Weights of a small transformer language model: 66.3M parameters.
Each number is 50 + 12 x the weight over its row's rms, rounded and kept within 0 to 99. Layers, rows and columns count from 0. The size before them is the row's rms in percent of the matrix's.

# layer 5 MLP up, 2560x640, rms 0.0819, rows 257-365, columns 576-639
100:47 73 51 57 40 16 57 35 34 42 64 39 59 47 58 61 21 64 64 42 52 37 52 36 43 63 38 47 51 50 62 68 35 90 58 45 50 77 62 69 61 36 57 31 41 47 49 56 64 40 38 69 45 33 35 60 45 61 59 51 62 53 66 57
102:45 76 46 61 43 47 45 56 58 62 41 53 44 55 38 34 77 44 48 32 44 43 69 59 53 56 46 66 50 32 45 46 18 52 59 23 43 58 52 46 33 76 47 39 47 47 49 30 36 54 61 37 60 67 54 35 44 47 20 60 72 61 52 36
105:54 50 52 36 57 39 50 50 65 56 47 45 57 30 46 46 62 37 34 70 49 70 60 58 76 67 44 26 34 52 58 46 73 50 56 65 41 49 49 66 53 47 62 63 53 86 61 53 40 67 69 58 63 68 54 39 50 42 77 40 58 57 43 23
104:41 42 50 63 55 48 51 40 65 48 61 49 45 56 49 59 29 60 37 54 44 44 62 41 47 57 55 59 63 39 49 50 35 71 78 55 59 53 65 49 32 28 55 66 60 51 44 66 59 71 21 51 47 55 67 55 68 67 63 63 58 56 49 39
107:33 55 60 58 82 32 50 26 52 45 44 40 77 38 61 46 63 54 60 55 64 81 44 63 50 59 57 61 47 30 58 32 52 53 31 47 53 29 52 33 59 62 41 66 34 59 65 59 45 47 43 56 32 34 36 62 46 47 66 56 62 42 73 46
100:59 50 26 51 53 43 45 43 50 57 53 41 52 43 65 69 46 67 57 42 42 45 32 54 51 51 51 47 46 50 35 53 42 51 44 40 50 48 54 55 54 56 59 93 50 43 63 85 16 58 52 49 41 32 40 51 37 66 54 54 60 36 55 65
106:60 56 45 39 60 60 45 59 31 46 28 44 53 68 32 70 66 53 47 58 56 65 45 56 35 45 60 44 34 37 43 52 47 64 59 53 49 33 74 64 38 45 25 82 47 68 53 64 51 50 46 44 49 70 56 68 42 49 62 68 34 63 40 52
106:62 41 38 47 68 35 49 55 49 38 65 36 53 59 55 54 56 60 38 58 59 30 64 43 40 56 44 48 69 70 59 50 61 46 34 65 67 62 45 50 43 55 34 46 37 60 58 43 55 52 38 65 25 38 33 67 43 44 54 53 49 35 63 36
092:55 56 39 53 56 61 44 66 51 66 36 65 52 61 42 67 34 38 58 61 52 57 15 66 58 76 59 45 73 54 29 59 52 26 59 63 42 36 44 23 49 42 35 53 63 41 39 61 72 37 47 48 44 59 55 41 50 56 39 41 48 65 40 66
094:55 41 49 57 41 60 52 34 79 57 33 66 42 57 52 50 63 40 51 45 59 50 70 68 58 48 55 57 33 52 67 41 51 36 44 41 53 64 50 56 46 59 42 39 59 32 30 67 45 36 39 60 22 49 42 42 56 54 41 39 48 41 34 50
101:68 41 65 51 26 40 65 44 63 47 55 44 64 69 54 60 46 65 42 37 53 29 44 49 49 42 36 56 48 56 60 48 46 34 43 54 47 43 63 43 45 36 35 62 25 44 64 58 36 40 63 48 13 33 53 55 30 59 47 38 74 41 52 68
102:60 51 55 55 74 57 57 43 42 55 43 55 45 59 44 38 57 78 41 54 56 48 45 48 53 39 59 51 69 73 72 55 51 63 66 82 43 71 55 27 60 43 69 54 55 53 23 55 31 34 62 72 38 36 60 42 37 62 59 46 42 46 42 36
097:28 60 42 46 47 44 46 48 61 33 73 65 47 44 44 36 51 60 35 24 57 45 43 32 32 61 57 48 44 47 50 27 45 40 37 27 64 48 87 23 61 57 39 51 49 46 46 48 40 61 46 50 64 38 55 67 72 30 64 55 46 65 54 78
101:36 51 19 33 39 64 39 38 27 37 48 59 41 60 54 48 44 51 55 60 34 44 33 53 52 56 33 66 56 51 43 53 52 57 60 43 57 34 35 61 63 72 50 48 37 37 33 54 50 63 54 57 52 47 69 54 66 55 36 51 71 47 41 54
124:68 55 50 55 62 46 58 64 43 36 67 62 47 65 42 46 60 46 52 73 76 53 38 61 44 43 47 38 42 34 33 48 74 73 42 73 42 41 45 58 54 57 42 43 53 16 45 41 64 46 56 29 62 69 55 57 62 55 72 33 76 57 47 58
098:62 53 73 63 40 29 71 62 24 52 53 58 46 43 59 58 55 53 44 45 58 52 26 73 57 28 58 44 51 66 56 25 62 29 49 46 54 43 46 60 78 55 62 31 54 46 32 48 50 55 72 65 46 53 38 55 51 45 43 41 51 50 36 60
096:63 50 31 36 37 38 35 65 58 18 55 45 36 47 46 46 58 60 59 55 77 49 53 51 57 60 49 46 65 68 77 46 55 35 48 68 45 44 57 53 62 70 40 38 48 32 59 69 58 57 67 46 60 53 56 55 39 56 61 53 53 57 46 66
102:46 58 47 68 42 36 51 22 66 68 48 53 63 53 58 53 59 25 48 54 34 48 38 39 37 38 39 50 57 62 42 38 53 62 49 50 40 50 46 64 65 55 74 61 44 77 50 49 55 45 54 51 63 43 38 50 35 35 30 24 49 46 32 60
091:53 34 36 42 63 55 56 67 65 40 41 46 45 65 32 23 58 56 79 46 69 43 30 65 38 38 44 35 31 59 59 53 73 43 52 52 60 51 40 43 52 58 42 43 53 42 69 59 73 48 54 60 54 37 65 45 48 55 29 57 72 52 49 40
101:71 55 49 49 66 58 54 44 56 25 43 52 33 50 66 34 49 67 52 42 67 43 62 37 47 54 55 32 37 45 68 34 48 45 54 48 35 54 55 28 43 56 40 42 51 67 34 50 38 47 44 44 57 25 56 31 52 71 56 54 57 44 53 66
093:39 60 37 24 45 56 44 31 27 57 39 44 50 49 51 29 30 49 29 43 46 51 38 68 59 69 56 54 45 31 57 54 60 51 31 57 40 44 31 50 47 50 40 32 69 57 64 31 44 63 33 40 55 49 41 43 61 38 40 60 15 27 58 59
097:46 58 55 38 37 37 48 41 36 59 57 49 52 56 46 36 68 63 59 55 54 57 48 49 70 61 54 52 50 68 46 49 39 39 56 48 55 73 80 54 49 51 51 67 60 51 52 54 40 49 45 50 44 42 40 61 55 44 62 32 33 40 69 39
101:37 49 71 48 71 50 24 51 47 33 45 64 60 64 49 34 37 48 61 58 48 50 36 52 48 60 51 46 73 51 85 56 64 68 42 52 45 50 53 43 47 67 54 52 33 43 58 72 46 54 40 40 59 68 53 39 62 35 40 66 47 62 54 52
092:37 39 56 51 52 47 40 54 59 46 63 58 66 46 67 39 63 63 45 63 63 40 52 40 36 60 37 26 56 43 27 55 52 61 62 44 57 51 45 48 57 40 60 54 61 43 50 50 54 62 55 32 63 42 55 39 37 60 43 45 60 60 61 60
097:50 54 35 58 47 18 39 63 62 48 59 52 37 30 45 51 49 35 23 27 56 34 49 61 40 49 68 54 49 51 43 81 41 43 42 57 56 48 56 36 25 58 55 45 38 50 46 42 45 55 64 42 49 27 46 48 49 40 46 20 35 57 37 62
098:67 52 38 41 55 44 57 46 35 48 56 27 58 44 57 68 52 35 67 64 55 39 68 46 17 66 53 42 41 52 36 35 59 63 49 52 50 46 43 42 54 49 48 12 44 56 34 45 50 55 34 64 27 37 47 50 52 63 64 42 65 64 80 27
094:33 51 36 52 38 54 24 29 38 37 70 37 68 54 75 43 52 33 57 61 21 59 64 64 58 50 36 39 44 46 67 68 55 40 38 49 26 49 61 53 41 48 49 50 45 55 48 47 53 49 50 48 34 47 56 78 43 56 44 52 28 57 65 46
098:55 63 44 44 62 43 33 47 45 42 23 46 57 68 59 33 51 43 33 59 50 59 51 60 56 42 44 41 49 56 31 52 57 80 45 39 50 61 47 57 46 40 46 28 24 45 36 69 56 45 45 68 58 49 50 70 63 55 63 46 28 41 65 45
099:38 44 30 48 41 53 47 69 56 55 71 59 67 56 40 55 44 57 77 54 38 64 55 43 22 53 37 44 51 45 46 48 71 54 51 51 66 35 58 48 68 47 46 42 42 39 46 44 66 47 46 40 36 38 73 39 57 60 41 45 39 51 63 40
103:46 51 23 36 38 47 36 40 52 46 48 46 68 68 54 51 38 47 34 59 46 49 62 54 54 52 64 31 59 46 57 46 52 43 51 61 54 62 38 63 43 57 46 40 53 71 47 62 58 59 35 70 32 48 45 43 65 73 61 69 62 51 66 30
096:64 72 50 33 29 50 42 31 41 29 61 36 42 46 43 67 34 61 44 47 41 46 54 64 57 38 42 53 47 62 48 41 63 37 51 43 46 32 41 51 46 73 59 30 59 27 57 39 41 39 52 56 34 69 63 69 47 30 48 43 48 46 49 52
104:44 51 79 40 55 56 45 56 37 44 70 30 64 57 57 35 32 54 57 58 47 66 51 56 40 59 50 67 48 50 57 56 47 65 59 50 34 33 55 54 41 62 45 34 57 31 27 48 41 63 63 57 36 43 49 73 39 36 52 31 27 41 53 35
108:43 42 41 46 54 31 51 50 46 64 48 62 43 66 43 48 61 27 58 61 50 46 66 65 27 58 58 57 56 30 45 76 25 62 36 46 47 36 56 49 54 44 52 45 45 46 39 37 60 64 43 59 37 41 41 59 38 69 36 53 37 50 54 49
100:47 39 53 52 80 68 54 55 72 43 41 53 50 46 40 57 51 49 61 48 64 51 50 45 66 51 50 46 42 49 41 60 68 64 31 56 70 66 52 57 49 69 39 47 59 56 45 24 45 43 50 46 75 59 59 36 69 48 22 63 61 34 48 45
104:66 16 61 39 64 70 38 37 54 42 57 53 58 32 55 66 53 51 64 60 32 45 38 58 56 75 71 34 49 47 60 38 21 26 56 56 44 48 27 56 61 41 54 66 41 49 54 81 39 58 53 67 26 50 51 58 50 30 51 36 44 58 43 29
098:58 42 50 43 38 59 47 50 40 40 61 59 51 52 36 55 56 43 55 23 23 19 44 75 26 62 65 34 69 50 38 58 34 72 44 48 54 52 37 44 44 55 41 46 36 44 53 47 51 59 38 56 56 25 63 27 44 69 75 53 43 47 58 51
096:41 45 38 68 72 55 47 52 49 43 80 46 52 48 38 67 55 49 56 64 31 67 54 59 34 41 48 52 43 46 55 48 57 51 43 60 52 60 48 59 50 69 66 53 55 43 61 47 69 42 47 67 26 35 57 34 52 38 58 44 40 33 57 45
100:56 53 39 64 60 45 59 49 73 58 61 73 59 69 58 52 49 50 63 55 44 54 58 47 44 67 46 46 33 42 78 54 39 47 55 51 57 40 68 57 40 63 50 30 46 51 52 52 67 50 39 45 43 53 62 35 55 54 44 57 55 51 34 56
099:43 46 62 48 56 64 38 58 53 53 43 55 52 79 45 48 80 54 54 43 70 46 52 73 42 64 55 46 63 57 38 39 41 48 74 58 53 65 17 49 30 57 60 55 51 34 49 68 40 71 63 63 74 45 57 36 27 65 59 34 57 55 37 55
095:45 48 32 51 41 43 25 63 58 01 52 60 64 34 46 29 70 34 52 32 40 44 36 50 54 55 36 77 56 50 68 57 56 73 54 59 51 44 59 64 49 51 42 72 58 49 60 47 52 54 45 63 46 39 65 45 45 54 60 59 61 63 28 53
103:63 48 71 40 53 61 71 41 41 46 64 54 45 64 50 56 72 63 63 49 16 71 61 68 50 40 62 39 47 88 53 38 59 65 69 51 44 47 74 39 32 34 54 55 33 47 48 18 37 59 20 60 44 44 45 46 50 56 48 47 57 31 31 26
097:52 28 42 64 55 33 47 55 47 37 41 34 50 52 58 38 35 50 62 49 51 39 48 50 64 37 46 55 39 32 26 41 35 50 55 62 43 45 40 69 53 76 39 46 63 70 45 49 67 65 63 45 57 51 34 48 36 48 40 40 31 39 38 50
103:58 65 35 50 33 40 48 63 57 57 49 60 34 62 69 36 65 60 30 44 58 46 40 37 53 68 52 44 44 42 64 17 60 50 49 31 46 48 48 45 55 66 38 43 49 65 64 42 36 56 34 56 50 77 27 70 71 45 58 50 45 62 45 50
096:32 38 67 44 51 44 62 44 55 58 55 63 52 41 43 59 32 55 68 65 60 56 35 59 42 50 47 38 60 33 61 47 45 56 56 50 58 51 37 60 52 69 42 39 60 54 57 56 68 52 55 40 64 30 58 34 51 39 41 55 54 48 39 26
101:67 71 59 59 48 39 51 49 69 51 49 43 45 57 59 45 63 43 47 50 40 37 44 45 29 42 58 49 55 40 47 30 54 66 50 32 49 56 46 66 29 62 55 65 29 56 43 50 43 61 48 48 40 57 50 40 43 56 53 73 52 41 51 40
104:72 39 40 44 48 52 37 41 38 50 53 38 56 62 38 59 25 48 62 55 43 64 49 41 63 48 64 46 53 33 70 61 66 50 45 39 69 43 60 50 56 64 53 34 68 68 50 53 49 42 56 45 57 34 30 56 58 52 45 36 62 35 62 43
096:49 44 60 72 47 52 46 63 30 50 58 62 47 27 54 57 56 29 57 70 26 50 34 56 42 57 52 47 83 57 45 56 29 55 46 38 68 42 46 53 30 67 52 39 40 59 28 47 45 69 38 71 41 40 62 25 48 52 33 43 53 39 67 58
105:30 41 57 52 52 61 50 51 58 52 54 62 32 40 38 33 52 56 49 62 57 53 65 61 66 53 57 43 43 59 70 57 47 52 65 59 60 61 43 45 32 59 43 72 45 76 27 52 43 63 54 66 53 49 47 41 67 29 52 42 49 47 51 51
108:42 71 16 46 42 23 56 56 27 41 43 18 46 34 66 51 33 58 35 64 37 60 25 45 49 40 19 66 52 48 30 26 65 52 47 47 48 57 52 32 48 52 51 56 36 31 44 61 44 52 34 47 42 65 66 46 48 62 37 34 71 42 43 44
100:48 60 52 49 43 59 47 48 68 55 42 48 61 39 63 50 55 60 37 55 56 50 26 52 57 35 16 53 39 58 50 67 37 56 65 49 47 68 50 59 58 49 50 55 52 39 62 59 64 49 34 58 52 56 56 42 68 52 47 53 21 44 49 37
094:56 71 62 59 43 52 65 64 51 53 55 42 57 43 49 51 50 25 38 56 49 51 38 53 36 39 76 59 53 80 61 58 38 44 57 56 34 46 49 58 50 50 43 48 65 26 22 41 50 54 46 46 62 53 54 30 82 60 44 26 50 33 58 41
103:49 40 50 57 64 55 68 50 62 62 74 64 43 45 80 40 59 50 47 47 34 40 72 63 50 59 41 41 37 39 24 61 32 56 64 47 46 63 38 56 56 62 47 44 60 36 74 49 34 43 53 56 55 42 46 62 57 40 08 40 55 40 46 44
109:57 38 78 50 61 43 53 31 64 52 46 71 58 60 69 66 46 38 57 36 67 57 54 60 48 47 36 48 26 71 64 70 48 51 57 46 58 48 69 26 57 71 51 45 40 49 66 32 53 56 39 46 43 36 38 41 47 50 69 65 60 48 60 34
097:55 53 60 60 50 45 67 39 75 42 37 48 75 51 48 53 61 34 48 54 71 39 59 67 69 47 80 60 39 65 72 32 64 53 46 33 46 45 43 62 50 54 46 41 42 42 37 51 51 40 43 48 46 45 51 37 36 59 28 50 61 43 55 66
094:49 46 43 35 29 44 33 57 42 69 37 65 66 54 46 63 60 50 54 43 48 57 40 38 39 68 52 42 52 29 57 36 48 29 37 48 56 25 45 49 37 66 26 42 49 69 58 42 58 36 46 42 45 56 64 36 34 74 50 40 38 42 69 44
094:58 49 49 63 46 50 60 28 37 58 63 38 62 61 21 38 74 21 83 64 39 28 29 59 49 48 46 61 54 44 56 49 53 66 46 39 36 56 60 79 47 57 47 32 71 53 49 53 42 52 33 48 50 48 62 69 43 50 43 65 56 46 47 43
101:56 59 45 34 71 47 61 37 53 52 63 42 54 56 34 48 65 54 72 56 42 45 36 61 52 55 60 60 63 53 62 53 80 57 39 30 38 51 54 35 81 44 51 44 63 79 60 32 81 51 54 64 49 45 49 62 64 20 43 54 38 33 53 53
088:51 69 66 53 72 66 43 46 58 42 61 60 56 51 61 57 77 57 36 55 47 43 46 68 48 63 52 20 56 50 36 31 45 64 28 67 44 37 45 45 44 39 47 43 63 66 44 52 51 48 63 33 66 53 58 38 47 42 54 33 31 52 62 52
106:62 43 45 50 67 60 45 53 59 51 57 57 34 34 75 59 40 61 48 52 70 50 51 54 50 66 47 62 46 65 45 64 36 41 80 57 49 57 38 57 41 52 86 59 61 46 57 47 63 52 51 55 56 27 37 49 64 53 48 39 39 66 48 50
099:47 43 38 55 37 63 58 50 49 52 62 65 50 53 54 57 42 41 58 56 31 50 43 56 56 29 61 42 47 41 67 37 48 45 54 68 39 79 62 60 48 44 49 43 54 58 50 68 51 69 48 39 43 59 56 53 46 67 52 33 25 34 49 50
101:48 28 61 54 64 47 45 30 47 36 40 53 60 51 66 38 55 42 46 45 60 63 53 54 49 40 54 53 70 54 56 51 48 42 53 69 41 69 60 40 39 40 58 33 56 54 61 27 52 74 58 58 42 39 47 51 45 41 41 58 52 62 61 42
098:60 47 23 54 30 34 49 74 51 42 49 52 56 37 62 47 54 55 48 47 61 61 34 40 27 55 40 53 45 40 53 46 35 50 41 36 52 31 53 44 48 60 47 74 29 20 51 58 49 60 57 50 42 63 63 43 60 47 24 47 60 43 17 59
097:36 57 41 55 62 47 28 57 34 34 46 60 60 48 62 44 61 58 60 62 46 41 49 62 52 61 43 62 34 31 55 41 41 55 43 50 42 56 33 58 52 42 48 46 68 62 42 41 53 43 52 56 66 48 64 44 33 59 51 27 41 61 33 75
096:79 61 49 46 40 51 55 58 40 62 55 28 45 63 72 76 49 58 40 33 33 39 37 45 54 55 44 40 64 64 42 58 52 48 65 54 69 28 64 67 57 64 45 41 45 48 36 36 48 54 50 64 48 45 33 72 53 78 51 69 27 50 52 49
097:50 32 39 37 38 53 56 70 43 47 55 64 39 63 58 48 46 54 52 47 45 45 55 23 50 35 51 40 37 67 37 38 52 37 37 55 57 44 50 42 62 67 69 41 51 57 34 76 41 40 73 41 38 49 46 54 57 45 44 44 43 55 60 55
094:61 70 55 46 32 23 54 57 69 50 62 61 58 29 69 40 50 60 68 71 65 71 47 76 32 41 35 41 70 64 51 47 44 72 40 42 51 75 43 38 57 40 34 36 31 42 65 53 48 55 35 56 63 57 76 48 47 30 55 32 71 59 40 52
100:59 56 33 38 54 49 49 36 58 40 31 51 67 35 43 53 36 51 52 49 54 40 46 47 53 64 49 53 54 49 55 56 46 42 41 44 69 64 34 34 35 45 48 51 43 56 56 46 62 49 50 56 58 57 55 55 40 53 68 28 40 48 71 47
094:46 56 49 43 72 67 62 53 43 43 73 30 59 65 47 58 33 46 45 50 50 60 57 58 48 53 47 65 58 25 49 45 18 55 36 30 48 39 44 47 45 52 48 78 51 30 35 48 57 45 45 70 19 44 61 70 37 44 45 41 50 33 70 46
093:48 49 58 56 51 53 52 53 52 44 57 56 57 48 57 46 53 35 47 49 68 58 53 59 53 41 42 45 42 49 66 42 46 25 56 49 44 50 50 72 43 73 27 54 46 48 34 50 51 65 41 50 81 53 67 67 65 49 58 64 48 36 32 51
103:33 42 45 70 37 48 62 50 53 39 65 31 37 33 48 42 36 57 68 34 60 55 58 23 34 42 31 37 40 40 51 45 61 29 46 64 67 50 73 71 47 49 45 47 59 41 57 40 62 42 57 35 43 38 56 47 39 45 50 53 51 43 59 31
096:75 56 43 34 65 45 53 58 40 65 69 57 27 50 44 39 39 50 44 47 61 37 56 65 31 22 53 34 67 73 60 36 52 61 62 55 25 52 69 46 36 54 71 57 57 52 32 40 47 46 57 45 71 64 54 40 58 44 59 39 36 54 47 28
101:39 40 52 65 53 49 53 45 53 42 51 58 70 62 50 46 59 57 72 50 38 52 60 39 29 38 47 58 57 26 54 61 66 50 70 63 46 61 43 49 49 45 60 50 47 50 39 47 32 68 69 41 52 33 66 37 59 45 55 62 63 72 48 42
100:65 53 52 44 61 57 53 59 53 72 60 43 61 54 72 50 38 27 58 57 28 71 61 50 56 57 48 40 59 52 77 59 41 63 36 73 51 57 43 39 41 48 60 56 57 35 31 49 40 26 65 65 65 58 56 46 57 63 35 54 48 81 49 51
094:63 35 64 61 53 33 28 70 50 49 45 48 49 57 59 66 79 59 43 39 56 49 39 55 44 52 46 59 34 48 82 38 40 50 18 38 46 48 17 74 53 60 52 60 49 46 65 47 48 49 38 48 58 47 52 52 43 55 52 51 36 38 60 40
094:76 44 46 42 26 49 61 47 45 44 48 55 40 56 77 52 45 43 47 47 75 76 59 51 53 53 35 46 28 56 30 51 61 53 47 42 58 51 39 66 32 53 76 64 54 57 62 36 48 60 62 72 52 52 47 45 28 44 37 73 51 44 64 59
096:62 57 22 44 26 65 34 60 60 48 38 40 58 32 49 55 42 50 75 63 62 52 62 42 37 39 53 50 48 46 63 67 53 56 41 60 44 35 37 42 41 60 56 57 30 43 64 68 74 49 61 40 55 47 64 46 39 60 61 29 37 49 64 62
102:63 38 28 31 57 48 46 59 59 58 52 48 72 61 38 39 36 58 68 26 56 56 54 59 49 54 52 41 52 68 60 64 45 71 46 55 41 44 55 67 58 39 43 50 41 70 46 40 65 44 47 57 53 50 54 39 46 49 63 44 32 48 56 53
092:52 45 42 65 45 61 62 40 52 63 44 81 54 38 58 57 44 51 25 52 52 35 61 55 40 57 34 59 52 30 55 54 57 58 62 27 20 27 54 33 82 68 61 51 70 41 49 43 51 49 52 56 54 60 54 53 49 39 51 53 48 43 60 61
101:45 56 24 42 44 44 44 67 28 75 37 52 52 60 63 44 68 41 43 64 32 59 58 42 41 62 55 59 50 49 44 50 33 51 49 41 51 58 65 40 30 67 41 47 46 39 50 52 36 28 59 71 67 65 60 79 43 48 70 74 64 68 35 43
103:47 65 53 39 53 25 42 65 48 75 48 54 66 37 36 56 49 63 63 35 46 54 40 34 49 69 56 59 65 66 57 33 42 44 77 50 63 54 52 39 38 55 63 38 39 47 54 32 41 36 26 46 48 52 47 68 49 61 52 70 41 65 39 36
103:43 37 67 47 86 38 48 65 44 31 32 48 78 58 42 54 47 45 61 43 35 53 64 66 43 46 63 30 71 47 49 56 53 69 59 65 57 38 35 57 52 47 54 52 39 49 47 68 24 48 53 30 54 39 33 38 49 59 42 63 53 40 23 59
099:60 77 41 34 62 55 83 48 49 45 78 34 42 49 51 59 48 80 65 34 45 48 47 66 38 33 54 44 45 58 81 51 63 73 57 26 62 45 45 52 61 62 67 55 44 36 53 47 38 65 65 42 47 44 58 56 54 55 52 50 46 58 58 40
097:31 50 59 50 42 34 48 24 53 65 52 49 35 59 35 54 60 57 63 46 49 45 45 58 54 41 45 43 87 66 62 55 51 47 50 29 56 55 54 33 58 25 56 54 33 51 53 65 58 61 53 39 40 35 49 65 56 52 39 29 66 61 38 48
096:46 36 47 49 55 30 45 54 41 59 38 56 30 37 56 35 37 57 35 46 24 28 46 66 44 48 45 58 67 43 68 55 25 54 65 52 51 69 59 51 57 65 55 40 73 82 67 59 37 20 34 50 73 24 50 42 53 77 65 46 33 64 48 72
104:49 53 38 60 47 46 66 52 45 41 44 31 51 25 55 48 63 43 39 59 23 72 60 65 60 66 48 48 31 75 52 47 46 38 69 57 49 56 36 36 33 54 53 75 45 73 68 58 46 60 52 51 42 29 36 38 36 31 59 51 42 70 39 34
100:48 22 36 53 35 50 40 47 34 41 54 65 43 70 44 45 37 39 44 54 43 40 57 38 47 49 20 62 35 70 70 68 58 66 51 50 41 57 61 42 53 38 52 40 66 62 41 54 51 85 47 60 51 67 59 35 39 55 65 54 41 28 33 43
120:70 55 50 57 57 65 58 42 68 35 40 45 54 41 69 34 64 50 70 38 35 55 38 55 60 46 24 49 25 58 43 74 48 70 57 51 46 59 78 40 52 54 47 59 70 73 71 44 48 73 56 58 39 70 63 68 53 57 72 48 46 52 70 39
102:51 49 66 37 41 38 25 74 20 37 64 42 47 73 44 55 52 62 52 30 51 48 39 55 48 41 38 49 65 42 79 73 72 36 53 54 51 61 64 52 64 38 37 41 53 71 64 56 61 52 47 46 44 54 51 57 67 64 36 35 58 61 24 36
098:51 41 53 30 55 49 42 46 34 61 50 30 64 39 28 58 55 50 52 57 68 66 48 53 65 38 53 47 65 62 56 50 47 47 57 38 51 50 45 53 45 63 55 61 76 65 37 65 47 54 52 60 55 47 62 27 40 40 43 50 62 62 59 36
106:62 36 64 33 55 43 29 52 59 35 76 66 44 27 50 50 26 51 48 50 38 41 31 41 51 57 53 56 41 36 40 64 54 48 53 40 58 70 50 59 40 28 36 44 42 40 48 70 55 50 54 49 52 72 54 29 35 42 34 32 29 53 67 52
098:62 41 40 37 28 51 54 51 53 62 40 54 52 44 81 73 61 58 50 37 49 50 53 34 51 45 37 26 47 48 69 48 42 66 63 51 56 37 38 46 49 37 61 61 51 48 33 31 43 38 46 58 63 55 77 41 25 57 43 44 61 48 58 59
102:49 61 48 50 32 61 58 40 46 52 40 66 42 68 63 70 55 34 49 46 53 46 48 57 50 55 57 56 46 67 47 39 59 48 55 73 50 46 50 42 44 39 52 42 40 58 43 48 45 47 43 63 56 80 58 47 72 56 57 33 58 45 36 44
102:62 71 53 68 49 48 71 44 59 65 60 74 77 72 39 69 35 40 41 60 61 42 66 65 69 58 44 57 51 45 40 67 58 32 39 42 43 45 47 44 55 60 48 46 34 24 55 70 47 55 69 45 57 32 53 51 73 66 52 34 37 57 60 56
096:37 49 51 47 55 24 40 59 20 43 68 54 52 49 67 67 47 30 52 54 62 50 57 43 58 31 69 57 47 59 39 52 60 50 28 63 14 50 64 51 56 60 51 36 66 62 83 54 56 43 26 47 43 54 48 58 44 41 51 55 31 35 53 39
091:51 29 50 51 51 47 32 49 58 55 61 41 57 53 40 54 56 55 58 60 72 43 55 48 46 46 31 48 44 47 50 66 65 49 67 40 35 47 56 62 42 61 41 53 44 50 43 49 57 57 54 69 64 26 49 54 62 36 61 53 47 29 49 51
093:57 40 38 57 46 59 43 50 46 28 45 49 54 51 40 31 36 45 73 44 59 50 31 34 70 30 44 46 43 47 55 49 48 54 44 40 59 51 56 74 39 56 58 54 50 37 71 52 38 53 35 60 51 45 47 26 44 38 27 49 62 38 50 45
093:78 46 52 53 64 65 48 58 54 38 36 51 48 68 60 55 55 55 46 59 83 58 49 61 59 63 40 60 41 71 42 42 40 59 44 64 51 65 31 32 74 61 62 57 42 62 58 50 46 63 52 80 42 45 61 54 47 45 28 48 59 48 35 67
104:73 27 84 43 61 44 61 59 60 57 49 55 61 45 51 57 50 57 75 52 44 30 50 41 68 58 53 39 32 39 47 40 37 69 24 43 25 32 36 42 58 59 68 48 44 42 57 45 38 32 67 51 67 48 57 44 60 48 58 54 40 49 48 59
102:69 54 56 52 47 69 38 56 84 56 61 56 35 58 26 30 53 52 38 58 29 33 61 41 54 57 64 56 66 69 53 27 23 52 60 54 55 67 48 27 56 45 50 43 22 61 49 59 34 62 59 76 59 65 61 35 58 59 37 45 64 55 59 33
097:49 61 54 49 53 48 61 35 58 70 40 46 56 48 57 45 50 37 69 67 50 33 68 66 52 50 43 61 47 61 56 58 53 45 52 54 52 17 40 64 40 60 46 48 42 44 58 42 70 43 32 47 33 43 50 60 22 42 34 52 57 61 40 50
096:53 53 46 72 74 41 30 56 38 62 31 43 49 40 74 65 60 55 41 48 46 63 50 60 58 70 69 48 29 81 47 58 25 66 33 54 41 70 68 62 18 42 35 45 30 36 46 81 59 47 53 35 46 44 37 41 52 55 55 61 59 56 39 69
101:60 35 41 58 48 53 72 28 50 63 57 53 50 49 64 61 30 34 55 50 25 26 45 40 46 51 47 72 46 48 35 68 56 41 57 48 36 29 57 47 50 40 51 50 35 51 52 56 40 43 51 69 33 46 52 36 62 80 63 56 56 64 39 58
103:39 37 46 44 61 43 53 60 27 45 38 36 41 64 46 48 38 57 27 64 54 23 39 46 52 57 43 57 40 59 50 41 33 41 58 55 32 57 49 46 37 39 39 41 14 63 64 34 56 59 51 54 31 40 46 37 38 77 63 62 50 67 54 44
097:46 42 54 65 47 50 66 61 58 26 45 32 52 42 25 55 59 59 73 48 54 47 28 60 53 32 28 46 54 56 44 39 46 60 59 53 60 68 48 59 54 44 56 33 40 49 30 52 36 36 51 75 20 58 68 40 60 69 47 41 44 55 45 59
107:48 46 61 36 53 42 49 55 70 70 45 70 55 37 58 53 40 68 53 33 55 29 59 37 34 46 63 62 42 52 41 55 41 56 42 34 80 52 52 49 52 55 53 42 55 40 54 59 61 37 52 41 46 44 56 48 62 39 32 61 33 45 45 51
097:61 33 58 55 38 62 44 68 76 32 46 45 45 49 11 37 37 51 35 40 48 38 42 62 53 57 47 61 43 49 57 31 52 57 61 38 45 39 18 34 59 48 55 56 44 48 86 61 68 62 37 49 40 41 56 42 37 63 53 48 59 70 46 46
101:45 22 56 69 61 65 63 54 67 37 56 46 61 62 35 61 54 67 39 47 48 50 59 44 40 51 43 31 46 48 52 57 40 42 54 73 60 52 44 57 52 32 32 67 27 47 49 39 34 66 41 46 52 64 41 49 64 39 50 48 40 58 51 22
098:47 67 37 57 68 46 65 26 66 52 65 55 50 38 30 66 48 41 56 61 56 45 68 53 31 44 33 74 48 56 42 47 55 56 61 56 46 52 48 31 38 62 48 54 60 55 45 65 44 61 52 74 43 27 48 30 59 46 60 47 30 29 57 36
102:43 40 44 47 45 56 34 34 47 49 54 35 76 47 54 55 45 73 64 56 51 26 47 60 53 60 53 44 40 36 39 47 52 60 43 79 50 52 40 42 39 56 31 23 47 41 58 48 54 37 35 57 45 62 45 62 26 57 44 52 59 52 29 34